Weights of a small GPT-style language model, trained from scratch on English Wikipedia.
Size: MLP 576 ReLU, vocabulary 1940.
Architecture: rotary positions, value embeddings, learned residual scales.
Training: a variant of Adam for these matrices, 82M tokens, 5580 steps.
Each number is 500 + 40 x the weight over the matrix's rms, rounded and kept within 0 to 999. Layers, rows and columns count from 0. Numbers have three digits each.

# q: layer 5 attention query, 192x192, rms 0.0733, rows 0-127, columns 96-127
# k: layer 5 attention key, 96x192, rms 0.0704, rows 0-63, columns 96-127
# v: layer 5 attention value, 96x192, rms 0.0627, rows 0-55, columns 96-127
# o: layer 5 attention output (transposed), 192x192, rms 0.0647, rows 0-87,96-119, columns 96-127
q0:495546504495514493523480548521498440488453455516469421541477428529479487486561574527485455496497
q32:519432506449468483470507553438539549517450489511399525495527470504520449437532410458579506539433
k0:513549478546526497478453538495444471554553515507538504441475558458438461536597493455494519495471
q1:496507517561412455518483490503547468489460529489455527542580442523510435459520553519556554485486
q33:459464493469469521553510484492486477505521515519446515561545542546577489501527499517530504467594
k1:485466441483554528488499509503474518445497502481526488475420521525451529454488510503442508498465
q2:480555477578523470484492593610373405509506438441469493470465462582449544480580431534449536545497
q34:459453445476510500499439524523491451498462483515520465550474545442550467576523533483468546444534
k2:554541479457523583550570460551550475492541465434500599544635520529462552520573554530535466434463
q3:466489493437528522499514481462519519525456527527518513541529518495492490540480473575449448492522
q35:546533518538505487515482495536505468508527517516540495535478490591437504510417465523497454536537
k3:493455466485515546482499475538479474527441515507475466519513497517493554532488511476457494488488
q4:448493427545586422510503545523439422471484519470539532441458566563482523465513502499414539486502
q36:427465504521512437490493586486473454514475455502452580399459523479394525495583394517413525496482
k4:475527336541573503521467452531408459504475508622584579513475522570521537452513549526506519505569
q5:465541517497497398452455545491502526459470469471553555575432500505433504571490465452462519588512
q37:510476569429515506491568489547611522523431514462596492547454442530465492559478473498486473477448
k5:515502506552387484483467602447485541460499458464474547481502543448510482466536444451492554488457
q6:387475392578578489460511484546442464464552499568532462457551508575489529406571522510438519467505
q38:384448417544503478475439553497454507527598477605488486381495518583440512402576429445432525467578
k6:496502464460565574542524475498490480546484500512501506542542482487475528517469552494482538475538
q7:537484489470509531538489500508529500490514572521485488470526488481491579514497460589504420491499
q39:567534484457524529537466430552504497500492560432485542451539506474517572461534390557452501487465
k7:505460513508505467487546443504431533533547602552583511412448528508446529461475480530501552452461
q8:542516515545492449459483449413505507502486494566547503479458478455516530501461455423489461548517
q40:495482480572464513432489526514487568480463540487473480525463514452531494577520513516508493502494
k8:499478537536437475491594501544507498472466503461477436490540485523516521446521571521478575486498
q9:475520539564398453450559541536490528547566500533420432503538422489514439476471503496517530529474
q41:517515527542447462489487471443558529518459484499447455510493501422553390550486534381482451534488
k9:429528516521485485503515463492459549530440432448398382490548469507517553438444433454492508484492
q10:508500474448552473507470574475514467484472583469520513433448604519465557538483522511441446489531
q42:469520451523556495508502552583522495465455587438520528521488531454472496551498482478469528486540
k10:485530329537639538500530556512419438537515475541476585540497502602378520490530489468473452493573
q11:617507547432411522495486484516575564527488509518416544555515479453599466552444534508532485534482
q43:542521503491482526534512460543542450416428537468489501626544465479593448511468591471527348472489
k11:483530619497368391489460495511569555586505433360430410428535505429527414483432451491533496508460
q12:469487528459537543481500470477551529540568435531508496492526520504442548522512508518438449468498
q44:523490460506536514495441518488454488513549461524508511451509493495436490517517460469464573450527
k12:510503472484596537530520446533535471513474498530493534555538477523439525531473517541477490489475
q13:548581543545427412468452505503455487533515484508512501556499408532487473450561468504467571584456
q45:512445527507506494471414480454511452478491499574560444537500460513491445579464536454515458524495
k13:522493495526519433475582490558546511473555476515445506557513483543483532479558564507506456487481
q14:472473514458525593449521436470548576494478410479454463530470436472486441502433495438442427503506
q46:506440493477483528488521541482557558514524414579520516474526525426470438463426505450525541481497
k14:479420626467477503527569455481645531480410480404414518631547435433525386557447494459516439479432
q15:458441503459481469449520522455495498440443424422497535564514475475473475476517459449484403510475
q47:452490492485443508457452538494500478480448422568524500414523514565480458466558425474476419496464
k15:502427487503483470558514434546535461520478446500490486576529503511497466537454557446485420426510
q16:536530484473456508475527466529496545436514398495466482503513491463554445438577519456532497504477
q48:501507496506404457507430506458509501504498478552507452538511500598488452507485572455502439535538
k16:487523520502490524481451510558503484564560474457499498535484522513509535579393517478511425520460
q17:543520529512506460487496551409510488528511522491526519527392533533485538538451523464461512494502
q49:523504500569548410517466490496548430481471561455544619478505558469465506532510525595480531568483
k17:543522494476449421482455523477585512389452545488500488506457508477544502436544495535509469562542
q18:497507537465506494485500541527488507537491528483498539424421496528447513554439462480439557506468
q50:500482503527547487492562481517489485500552509465481525517444535404491565525482466549493561518462
k18:490465471509489467495527493547514570436446476495479470483479491477504455451532485578482519523550
q19:499558502484498516506477552529474494522450506429504516482464518493460459604469502467451549557459
q51:417489492514503499519514505492422450486433459507450464494445507492464485530501510513480520552480
k19:481499474474507477514435504571535513507501429479484520489563457505511436547504497474469474470528
q20:448487457507606509417476441499515575485546467516521542498536515494440520527502510411481528496496
q52:515476533470510498446528531458522586468606462590487462549439570472521458503478477406484535481506
k20:474534486545515490508541552538474460482483488541502492526542518452502510518512507488430488533505
q21:556490526482489490467487468463531514564523554529498557486541469538448571521474518600491478483487
q53:454502515482537524487543445500494526496513521492508502450513459418471504525537499500469528441502
k21:492519531480520484528525529500507508503494493458512476512516463438436512432580469460468566506504
q22:507490477507518496451525482476487529463565450549506480528529508527499551431539501473540446486511
q54:533513461450531522482430511502546512451542518578588515521523480537443473493471501398477451431476
k22:503497520498495543513526482560470465503486501475515499519530484535511519520447526510478520546489
q23:499508472580532468508519470478543476467478522475491466473474586492537480462489494498510485469522
q55:524523503499480515465487576466472517462522472467442461490477539521505494476442477541492449534502
k23:472512543489489484536498464501506482477483550510524519477476498461562506474429510510530499456549
q24:507424501543506494545526473491558513467455476517512457527509494524586466486464488423497427451554
q56:505522433510515539493489495480514484484492433568601522463547532547491520515517496527523495458510
k24:530473510503545512523496447420497502449465549498549483566493423590483479531436561426571448517493
q25:497519477563492528506527497436487486493475450513491506519477619500562465469503555485476536470542
q57:502548472478516511473526534474395448441540470543476488515443541519502484479512517509526517528483
k25:479543530487482454518475521604488431489435550457479482566613507479548463477417512469511468448574
q26:553505514479447449513486505489558502529535540473499476552545506498532470431475552555506438434485
q58:564518486502484447476534502513506475525559496536511497536544454537493441523394580462583406520530
k26:507481473437533514541475506520534566565524524444520526499500481504499418443482461468515482481516
q27:484481472488565530503524440540544526481523531517478454484540494443520468468497531503521467440529
q59:529516486517487516484502529501505525529551526480468515476519491508531489432498497475500463480567
k27:488518529517515569488477498517445490558553550558582529453434486490529495531463459501489519495498
q28:484499496481564493532512479510523509500457523466510505440455525508489465565411426406471488511530
q60:482524485458525567500500445495412532516467447528536461451462520472485546555464488558493493517520
k28:475510510522501531466469496493515478446481508501513499531516430518484479522458492465520517481523
q29:491475478527531547469520465528515534461555503562479466501508522445554482419517581569562510450510
q61:509494509562471499446525595488541543544600536501472536517524515526525475416542518484550508453527
k29:521494506538519519539566501479497551532516539536487500489447549439496509510485497518490486542488
q30:548520495485492534513485580475504504552527532559497470505532517531502568527523531568547477502513
q62:547555499424546565516471438582491495523532582469535543498486455510504553551548494527497562439505
k30:489504528494530561488530485468444511490499587507494554464547483528449522439529465513514613492450
q31:458490492497549553493523490497518518496484469525515485535497554509525441532451536453417485503534
q63:492493436543547517476535513477438500460492433549567546543533548534450504514495572522548524426504
k31:526462457456504498514503501532589523482490523466527497563546443539523413590463540437463410456524
v0:512489510536488469538513512453534483460468544551526539529552444481423495486502519448445493498498
o0:492443425410437502504471519556499550588535465487487518449488543584501476549557475477492467488554
o32:587468493550455463493506471450513536521535464456495480475526410496510422547512512483557516559494
v1:500463515596490452565485543474472456487399457493486491548537438543463472487486517397497516534510
o1:505510461452553612471607462528468577581534543501558559477465373500519533538585515571615492537564
o33:529423490519490489574537458542495516576500524489462501545530444543558466557514563500527467511543
v2:501517496502448418506504443565534549490439606437471556513439612416501443465422399490421539554480
o2:534470508465452499472505324586519462492517545567420490452504406613606483407467480537589534523514
o34:595497445504463440481510475487524516467592508488439443408527442549521450488460466494498554519468
v3:467442518533498529607491584384476382474419420487466545579579407554446551483486564383496489526523
o3:532492418430450546475567568540515548598507570432522554506448457511495531556592512509616422502534
o35:524419493564437445576496520516497525571486492456465519561491450513550480526547568520587423522541
v4:486490528453502511557535439533515511482482444554542466524563550514494526559550437434498512454598
o4:501394488484487487483485487521551405518486506444472543503439480580552466500532521519441477546577
o36:484507475480499555535500491498507419463473517465560484540464552559489544535500497556537483589574
v5:553448476524453407502469451554493484495390546498431456505489522467552449464483524463491527507497
o5:548590473449494570444548451571468569494611546540515501451568476531497564460521460548599547558526
o37:596538448512465489544568474527507483560531545512463437510575468579510493513463504521581536513516
v6:481473493515533553430530529484478498474480478471501494500514470552489492481484494524529513515482
o6:526553565546577531517539509426462485522479538520559476557504439462490506545492537472544516449492
o38:497474527510511523553505493519474523499485518539502527522509482493529483522506514482471478447559
v7:469502515525509520507396599385497552523470454478430478453444436526480505458458504470431525682474
o7:544481578513524571545612543458434466543461538488573466582550458498510530522560543502665499443512
o39:529426505519495475581550512528428548523540474509492501536571487475536499439531506451481462453533
v8:456469498602499447452465453508509566474417486493471477496447456528472453470493443474469552577477
o8:532523551456581624495601413474437525532526572549564509496529357482524525482554542564640525509537
o40:538461504492528521533510447521472531501535538531460473512578483516538473505505504460469492493576
v9:484542500557540516423409447478569593483594533514564447420458460455483474503416429545407467543487
o9:467459571505507484548532516493442424454416503466534467589493488548521490502504556421530522421564
o41:487534544460524550462485496472509543401558495519505485470523553461472424512515487446425542492514
v10:525493504487482461520504490501523512515496524525517537491525534453461483509480483472462493493495
o10:538449475430425460490532460563533481481502531506470520499517507619556453467511495479514502509525
o42:567503482532437460479513519462532477491527482491505465477479498526498452514508488504551528565469
v11:516482514578451424612481432477526472486450489526505438512526500503507507493532467449451515474542
o11:487497416401472578434518455571518529557540522530472578448472463528519519514577463528525468573594
o43:563492469513477489472507454500523465529484536474471469516514474523502472542514488498556483564545
v12:495475546461451465509400499480540538509435522509449433456475508488511522494517484485427479594489
o12:544494542473384522506556501558506498445476518488499518544553586533536482450513474491586503508508
o44:514523475491434486528534540497476482531465521515524497516515592470479499475522456518507516511521
v13:500514485528561509492548558458464485473505460470527576572521431529389481533529498491521495456501
o13:443468450509607518533476512426449508598520509503515486446448451472519523553535557525430489478499
o45:469433499488548515503454472522519525506496482468488501503496459496564469536511544480444482510510
v14:527519525587465501481396510435486546508514439516534455407421445475463482469440446477421494639508
o14:478470545508521567530619532509446443501433539443550531569501445558533496511525530475632526440578
o46:457461496436440486541544503536445538485574479474486501510525574524521497503490517450456504473529
v15:478547513518540535607582544428505443512537396535546540549564480541425548570537493458525541428589
o15:456429437464553509518482529506504472544507476457482573473413445497502559554615523532415411528552
o47:489471537475569531532434462533514473471499494497473517524479539543508519588517539534488418584498
v16:499458488431501481493560486521446539523450508517480430462460522520676508458534551605585503479465
o16:515592599612520485469439507474522561459538433496567443495505561420427494478386418500485549546446
o48:438538515444514581528538511538449441543466504525555537522496460486478619422457481519535539458503
v17:503449483607470439569550503478528440456423498502422538550546401527431494510536502456486506521454
o17:448537412411510595498549449515435595586538501529454526397475424479497592505614501583523476491499
o49:541429465544547474512483463502502554533482516483409490474565414492544447547527523465471469460490
v18:460522503556465514424379461462498532467484388431472583525447497542425497554450453513450525616497
o18:550544515457529604536608495435410448493521598539490556532565456467518531484603617581582519467414
o50:454526480547533529498489554463499569487470550536499537520540551522477457487551514517421460476529
v19:552487519546488430512461478473530503493504589553497495536529443514476506486531531501486489474484
o19:495524473470484488454471542528513617502582425513518493457550598490443482548527460459479511534515
o51:550521479515486495475531496449546508539481499515533480520537460494449442541514503497580549533475
v20:540489515542474452545519493515542451442437525547501531554543456524515503487519526403499529497528
o20:515478445487538562447522500544483591566580454485519560484457454528475516545542482535537501556565
o52:531480449515509528568552478496519494558503487462503510565526439589509456570505583528538477541542
v21:433515514475565620397526481435509554491596495554526547508543432486399541562475528542455464533498
o21:510452544544491407535442592439494458521472436471547475554447545500473459534470555438460469418404
o53:477474553577544486473431543442474546459509435511596564477452476416466516464538495467500487503455
v22:493484509470443413558492492520524452382355462430457636600539550519453466443529481495542551476489
o22:536527410426480566475547391546521497611510610570386472470499437490567465458552496541546482527509
o54:541491436583466491519469520477560542582435524498436476533493479469499415532538480535525458501496
v23:561454518565498499507519528418463457559517428518462356462507438534553526501518492525506484522504
o23:423577524535511551539554595505439543467479450419572531469522582432438582531547483506502520471535
o55:429512502419511545553546497554418472543468521517525537491531578475482553522510502504479514417505
v24:482458492525530545431467530446476532491412494473462492462440439487462470507443491499467505601485
o24:575523592490527578551615486438449486503464570500598482577521417522551500504492558515631538446477
o56:511424509492467494584523510535464538501493492502491483520546474501589457497522522437466476479561
v25:547453505600503501565594440477512453503470524554508392545567403513566552533588532481485481455516
o25:412564445482499525462435533526478609546551391464518550393423559423418565567530467542410477538516
o57:504507500474569535513496420528442458535505509472506547477553404512510543566521533498472480504554
v26:536515497478513580484439517546487466578639383567502539515627504545478497549523555531559538433513
o26:504539487498596498511548615446451507490535465496568512568585573499337525570594527478461485489509
o58:506566552532535530502564537440525488485477478546548510578489565517357526550484515568575470481488
v27:489537517377498541474480505510517560526596491494532571458513601455500495541504474543475513481488
o27:536426552504444388514467499502557387435448517497452468566533582580525421453446504451448486489479
o59:501556511484455477457484540433518464444503480508522490496448574478445504458481458531516503537468
v28:508455510446438469471439509542549542520444611495436358414449559432604487444447498500409455597482
o28:573522565493386504472541432574540515404452498505503493552560533539529488428414437477628548528516
o60:561519498479431477515579515516487476510529513530503481479515526494475517457470431475536553501490
v29:553468500550460473566464536476491387501402481494436532568543454510493509480478538443511519468515
o29:511572427449488556433532520548480589516615510513505564443480492501454559537595472548549491547496
o61:535507496584484479533571503489566519573503522497473507527496424563476449590528543550596477519458
v30:513519517460507483476474473440568539410518544573503556506536432468424536542521496523453483518505
o30:494487513495452471499441578481472493560477426470491440540462565515468472540479519446445470460439
o62:514485475583540495469440532433505551500486464482567484508465453445469454451544491462500483515474
v31:495496516488461447540442516419538521436438530496454529514514505464444490464485490417446491573487
o31:529419470438411522496550494580503478579470550488450444522510498583585478467496487485599466472560
o63:572437444551421450530505543482499539552524466457473455518509497457515431478539473490559472504504
q64:380479532536445501460424461511476425393471442572523419466460479492515495435503472483439546527504
q96:478446519559497496500461472535520508471508480466469390463479480481558484466507566473446490513461
k32:489519518464512454462496434472532489539486477491414514512507429511502502478512493461489486563537
q65:503482502476545505500499454535435478414483554554509480543458426477518472481577535507454542476477
q97:422451516498497531536511502496490461502477431535512454547490460431508387520572554496439500446519
k33:493468431543486543526472418524483504573436472469463467476509453446488520504465486556451493516505
q66:559533461495573414502491553476490506496504442491533493482454486547524404494584510493500493483521
q98:466527496437570505496516515489495458440466479504569469537538476424540408555524541448491510479587
k34:541454525529396472569537425467502548593454479529496463492473462508499495467471477484495486461447
q67:491502519495545499468549452492461492444458497526504462513486466469516502500507516477448548505525
q99:441470493536549545500543542494439461418433447503489405516534473421517465543520571404433518472528
k35:474561484464512522489478508501575441483490504479391493608563500489497504581478539467502473520501
q68:546475503518493516498439471485476518447496524556515450559525459529504484520437557451495467526501
q100:558445563553483533480560420446571564477469582545464482554571477501563479551376577429581420492439
k36:497564518439441541456505466474545561517575452497432497431501465409531462479409420518477472514484
q69:487450446581490435472448550530485451441512531577504486513540544539536525491529552434503445515532
q101:494460417527499493555508458429503453496514453471491507514507553518533535514530542462545486510498
k37:476505513483526451442505518531514479504505556587506509553499462521505515565478495479495546459526
q70:543443533425486609450592485433513558511458450473516478527510492413521432566412493501597460459473
q102:553464516450522573489586496490505521507465470503498496530501470423524441553455516489568496482483
k38:473461512504424581516616446456563546542486499455446404520518465433490499460496504527522406487475
q71:455531533508483480547435478539473560579537468513520451441506498497481490481413531578498449518558
q103:501525543503522504514469440537525519573542465580590483454494407517509496496438543521519461506496
k39:536566513469505553517521558523493548515574520468555489483545436518468495519595528500528526510440
q72:428461523552498571494558460472516573467509590552508532450512556401513572533473524463458465461535
q104:468477510585556521468537479484491553459510565536496494504551485476480534512490527491492523523487
k40:545526480500428518537425505561455495478492463492450460540489480492557402482512565494520529494477
q73:482461505534492509483522426463535483447493500498436475504489521470480574480462476508477575489486
q105:487432490583494541514479437500557516485513506539465427489497462458500493462472497496480523515389
k41:525504506448462455481460428460483555505498469494440489511502476514507495524564536401532472504519
q74:506483517510493526512501500544464474444467501518506460517488457492480492495532496486419515524517
q106:469416508524510555491527493475480472422446436509477416507540462447512460509538558464415486499508
k42:499505483472493502470504466468523586433520445471430491469520551441496508543596545471521489495506
q75:552504497519474478506504478474559505537521587448451540467492549484494549528466427534513526484525
q107:445498494499513458549463555522531459562557542540527505422428590503430516463622491515453552499483
k43:539525452494545537449519502540522442532532544564540529533494468601501552472521572485556513503439
q76:484459491482529573513521446525503476467441504501541524438484461432551501481515515502524533463515
q108:454490488530504497554474500549413456470498532532443555511511596545526557457521523405499458482516
k44:489504490487507542488477581559455402542468556525439471502451480501553503537478554508491536527473
q77:384564444531507481449451526462445457461480404440489484455474473480540495432563480575477482539546
q109:440552483498524421489405568525475458469544380506503481434441475504497478436553486572394515567543
k45:524504490536534458473475468503468469467507489522554487496496541523516499523505564476499491477567
q78:521452569524434459431469508524546542441505537573496544606490442495439443534457508411504411550436
q110:505469579512472517430530405467570617480460493467469508583515438485460448608408532439566404522437
k46:456542498506472520495497539529533531517556546544475499478457508460522509508439449484473509511462
q79:475451518497524547506546503479513495498506502455525466541553545517509518530447499499510457457509
q111:543485517475486537491566446474530481520530508465562456517523474504549524494503499576563477505435
k47:533545539505473494513564575382447511560533525491511498434497451510452560502547510544523490501499
q80:531473549435456465480458530515531483538528506460470479452473485487545515502494500440507469472447
q112:511555482484424484512437503483497488490530528447441513476515475461520535397544479437451479497469
k48:435420526521464470470506532515520486495427568555445493465468562511468509455574432400523507541481
q81:458476520462508563494567478538477515533515498463505517506518529472508507531478506546492482474513
q113:507469478469517563495586492505470490523514469517523495500488469451502469490536506603535534515472
k49:492545534485460516467526564470539483533533540504515463473463430486484547480508456550480509551492
q82:568461428457528497518516514443521538524525505479488494469529540494527567513533535455573536505419
q114:500466484429494517508491532514472478442506508490441501460522576500497532473505474467561519551431
k50:516532471536448479504492506473490524600440486459540517464448495548511480471468402509481498482531
q83:488479565462497508481543564536523491529521551418438490522474494500501528508479513496487468488447
q115:486523519490519482474488597496481474531543531452478462537462483473491472446517512567469487540442
k51:475536535552437528517432545484491533550516560531473480403413495483471507439559492474499527575436
q84:545494514527476483608571460547504446579485471436402465505554580523521506501605537498536560428511
q116:463504522491464490556537482534447438538524443498419474552479574490511507474560473539525506509501
k52:499465528453422528512483524577503416467457461413519476553503534600528529419549494477497447509468
q85:455488476502500540455478496516495486487486475537474502458485496477539445485559503474472507509486
q117:455508488449477533453475440488525459481468497473463478447459477466537467518481474455418501498533
k53:451531538544525433482532488427510484573518523509481482504473527418513503525484479491494470476554
q86:441546482566495484484428510514443505479505503596534475469516559509552507530434480465427414451601
q118:464522517502473527475491398461570566529496534509580490423502467525543577564460449477509485434503
k54:511525537477586490474548525478493485443557490514499525412490500385475570512460499523465518465542
q87:516448519486523461526484509491549545552528550500486498480513556539451520552479492431470472467453
q119:478482488484484492515480482455527480536511573490492474499522489515521509453491458489492464512435
k55:559497523512523468472498554409431547513461502484546542395452478483455531490537427484530515533425
q88:453514475456557555498513510520481549501550474471530535471496505531463510543509483546438473480467
q120:476485491455514541530510465489505497540485528445508487458518452471518507521511494558475500458482
k56:556512549517538487461519515360506570513528464493548480448483417511465521469452472583523503511469
q89:493536510527500470484452466519482557515525505502505527502472501504456571474477428482456471532504
q121:515499517545530470508482527466519568495525537489515515441515502513508522503485455492455537522491
k57:594532498495552497439490493481499536481545425543465482422494481501476511393430482518506574498426
q90:517439547436489545482579480488552536553489544413462465483495512467556545520522487475509543499393
q122:481476499446525464506511634546469500492532579466425511497471552429502511441561508515447561549432
k58:475492491560435509521461512498486508538457520474458442436434485550488523409489465488485474548437
q91:488488470426555494524531470482553468488480521424472538503479498522438473539478508486469536465513
q123:493476456455562484581535556500513416530464471476455508618512488490483443513449559491532435482528
k59:562487485485499444526402474460493555486412538426541532533530479514529457562513519500519468494500
q92:531489459498521472592467516555542494509489512498458517532470516535451496497560509498443578509472
q124:473471483499490501524514523543516516482490563498467526519493510507438474509510478485468512488462
k60:566509466472513452539420489487466486514455491396507530535556454504550456492450447523544481486506
q93:483528415467567520476465546495506442421477501527493560484435454532480455507595492491452556482499
q125:471485465463513502543499543468502449475457471404436505470474468480492483552544511466417520445602
k61:492445509540533411506444464470507520496477486489485540563538551484517461552433504470504458459580
q94:587484498482480466507509564510511488522484562521516552506450462482461483501510545451504506469482
q126:580497504513502454448460516486461520471469470539501526547419497511444444482489502450486486503458
k62:456495479540469528557433515495488539527525541479518543445496508430476455551521482443535501562492
q95:450491448477500478467496541500510413377415515531454507508453451516528449466586480450440518475511
q127:451470455477487487505440576492477474457411446441407500511477494490494452520528489450397505476557
k63:447478502523528388515433448514510497510471519500455502547475566381532510561389509419454469498582
v32:491543513472482476492484511558508465478523512472520477510506488498500456521499506479472503506500
o64:462491478518529449489503506503520501567472453466450454457518486445538491506554509552464547444499
o96:510479461476455457515474515502544483541478500488458483541537490498507467527480526512486506495512
v33:455527496486482485466501524568499466478532493486510499497506489518502449501519497483467511514497
o65:466512445508553483507516495486514521545488470470490470486489503479508500523502522515479516454486
o97:508503464471487481500496491486540513509470504496486475519516495471467467536472514494499498493505
v34:537475505549527505486499487461485532515494487512504483502488498488508541513476488465515464495532
o66:531487562479451500488482499530478516481549548515496521516486505529466553465474484473520507563509
o98:477503538508554527483530497530455486522557519486523504502476473532522590475491500497504529525516
v35:522482500524524506501511462417507540522507494513512486492499490505487547513504521511520485486508
o67:537487553493444511526476524525484485474498525506519536524496513544481492507481485462522487538527
o99:478502552512530519506496510503474488513527471498528533489467522512498534517514495496494502512507
v36:414562522458469480467488509568489466463500503509498485494476519503467473495516481495457512539510
o68:495510458546579475508513494483540470541485476473489469505484479456556479515506512512482489456488
o100:544481475513471462514477509485552493482453483482477478540513510466512442500489494473508484510476
v37:568485523553517455543508556510519542529475521479501519513479523497455525510475459487501491450529
o69:453507564526465426427514433564514511469568509524456489451517461515512540470500468529497460585542
o101:492459573565507387461530465578512511507562485473423498451496461554595532465464483502521503516538
v38:463563515501500495501531557537463526472557508475474539469473527506419515494540498533463506509506
o70:425534476570544487492498480496530453448513505526535517508438489559563510561419555432469455473434
o102:420512520534489414487470499514550491447467463485451467424478536515545500490501460411450461482395
v39:491504496455487470512495516550504455499513524509504485522494468502532451491502521480491491509476
o71:456510441527538470489509516499507527545488455462465485453505494460510497501523483545481555453480
o103:516515458483452470496509531492512543506499554497478485515542466501501459509468518548501529487510
v40:471521485418470511477506472527512433447496452527527462517526489504527478490528510507490502513507
o72:504501449519526525521482539498512482574461482449491487501507490462501476503512507506470572439485
o104:496514419426494577525447509470512452549434515482542490569511497464437488545474521511463489488496
v41:473505490435479507535516484535496424452493477498506494529557508494526479495531529522477496503487
o73:475516401514528514491484506499501491557463480497483500448479486461505470493539495517475541446471
o105:478525402435465541502430495485504480535440537534487500516497488455460466531517503524463478483498
v42:574457471536533528527510489462512510566510478481505513509506451484521497498505521505552456448505
o74:483491529456425513497476540526474541489512516516478512464515535520440532489528475513490532516527
o106:468525523486495532493505522510459532527557532528502503461495505530484555510507517549490534482546
v43:443524523471470453486463513571500461457497499503517481525524492512506456487523493482486506521511
o75:472511452524564476496520490495530507564490474461467473485490477465533490514517506533466509453488
o107:522495465489479474499487499490543501516464506483471482547514471479494451520477507507494488508501
v44:550470486535518515529523470432492524516485509489481508507515530503489540490484502544539505474492
o76:531493533476459540484490480482472507421510524555531535532487500553474503496470493459534450549500
o108:491501531528549529485525468502459507463518468527508535452464488533510514470539474491503472503475
v45:498465475473493529515507486545502426534513495459529571521509476478530455506506523491504480449493
o77:461504412484455502488488540478475549531477483505480482429503536468476499516537486541479538477491
o109:488539399460395516502453554465481547556526578551490471457520519469470483535517514570477511497561
v46:517506476462475509449504489549489471491550518520481514499509467489521449484520515499481503529484
o78:470529464482516508507531519473497524532483450490500472491535545489487512503526510531490553443472
o110:514533485468444517507519520475519546494502531519499478527569532506454469512463516501529540464490
v47:452476484479435549500474479504467447527494506523499506488578527507565511550493514559568541574441
o79:555493559428432573540531499441508493449496558585575512542532496516474477563421541480508410489448
o111:493558496443454585529489488439481493438463538560544455470531523449419495522512488497506461481506
v48:482500483484489511437507509586534514497528497524519511481425497474514454522535537481479463492501
o80:453498476537487465488510529525500508550488461492481458490538510444532522485498507504461563464509
o112:494491476497437453493478546494538531536512534512479471549547550485493544511422540480489560487555
v49:461616536456524483465503565509529551506517462458512515506469507453389538547506428509502515564570
o81:528474594568547439507523521558580444516518500461511479517514476504589505522510510506490458468524
o113:563394608542544399494482536516591480513514400441488529519512595491524484530487482479576503498444
v50:520469507547560463438580483591536550562545557505495543494438422482447488476520483419468480440495
o82:459524535500524407500491502541495580528542469467481483472504562506468576495529446523475495495553
o114:535489568558521376489534534519518608505620487493498518508524529536477530525437511503564559500553
v51:490484509506457491537485473510469426490431512447554534565564526492503507556455468516545499478450
o83:484455487463494566463477463446491545435543530568526502477461481526521502572459560456484375523417
o115:483491425507419500478454531490489491448518536567454482398450480493542426534552511492454452533440
v52:543441502539510523541501480466512547563471494487474534513482506477510527521467501498557482468492
o84:510488565462431508490478506489480512434520539546524522493512517535477509492501493498516468542508
o116:479512541523495505484508515498454518477553529531518509447490501536522545466534501528505503500520
v53:452553537523490423521439511452526570505481509485543447451428470516520517463504503455435452538547
o85:496488598541494446547486522577513441554486468474453463510525469434529449494563512526484528533560
o117:507440587542537460509516470537520457519495456491500501567477499489526540526462531471511538550542
v54:461520499457470499460474480545487482445519518549498489469533505506526484492526506501460522558484
o86:504523480520555515520516524477507459551477483462501492528490511495513490498501514490498550444470
o118:511506491477503525522493505472519449502444497482523489573519507478462466508484492466504505499458
v55:422489492505471503541495486580498463490475458484499531526458552482543481503463528483467490432503
o87:463477435480501530414445546467449499492516508534502480432453479445496499471535510520479544537433
o119:466508411461420523434440552492452468486491604532471424447457474475532510459527496517448497524487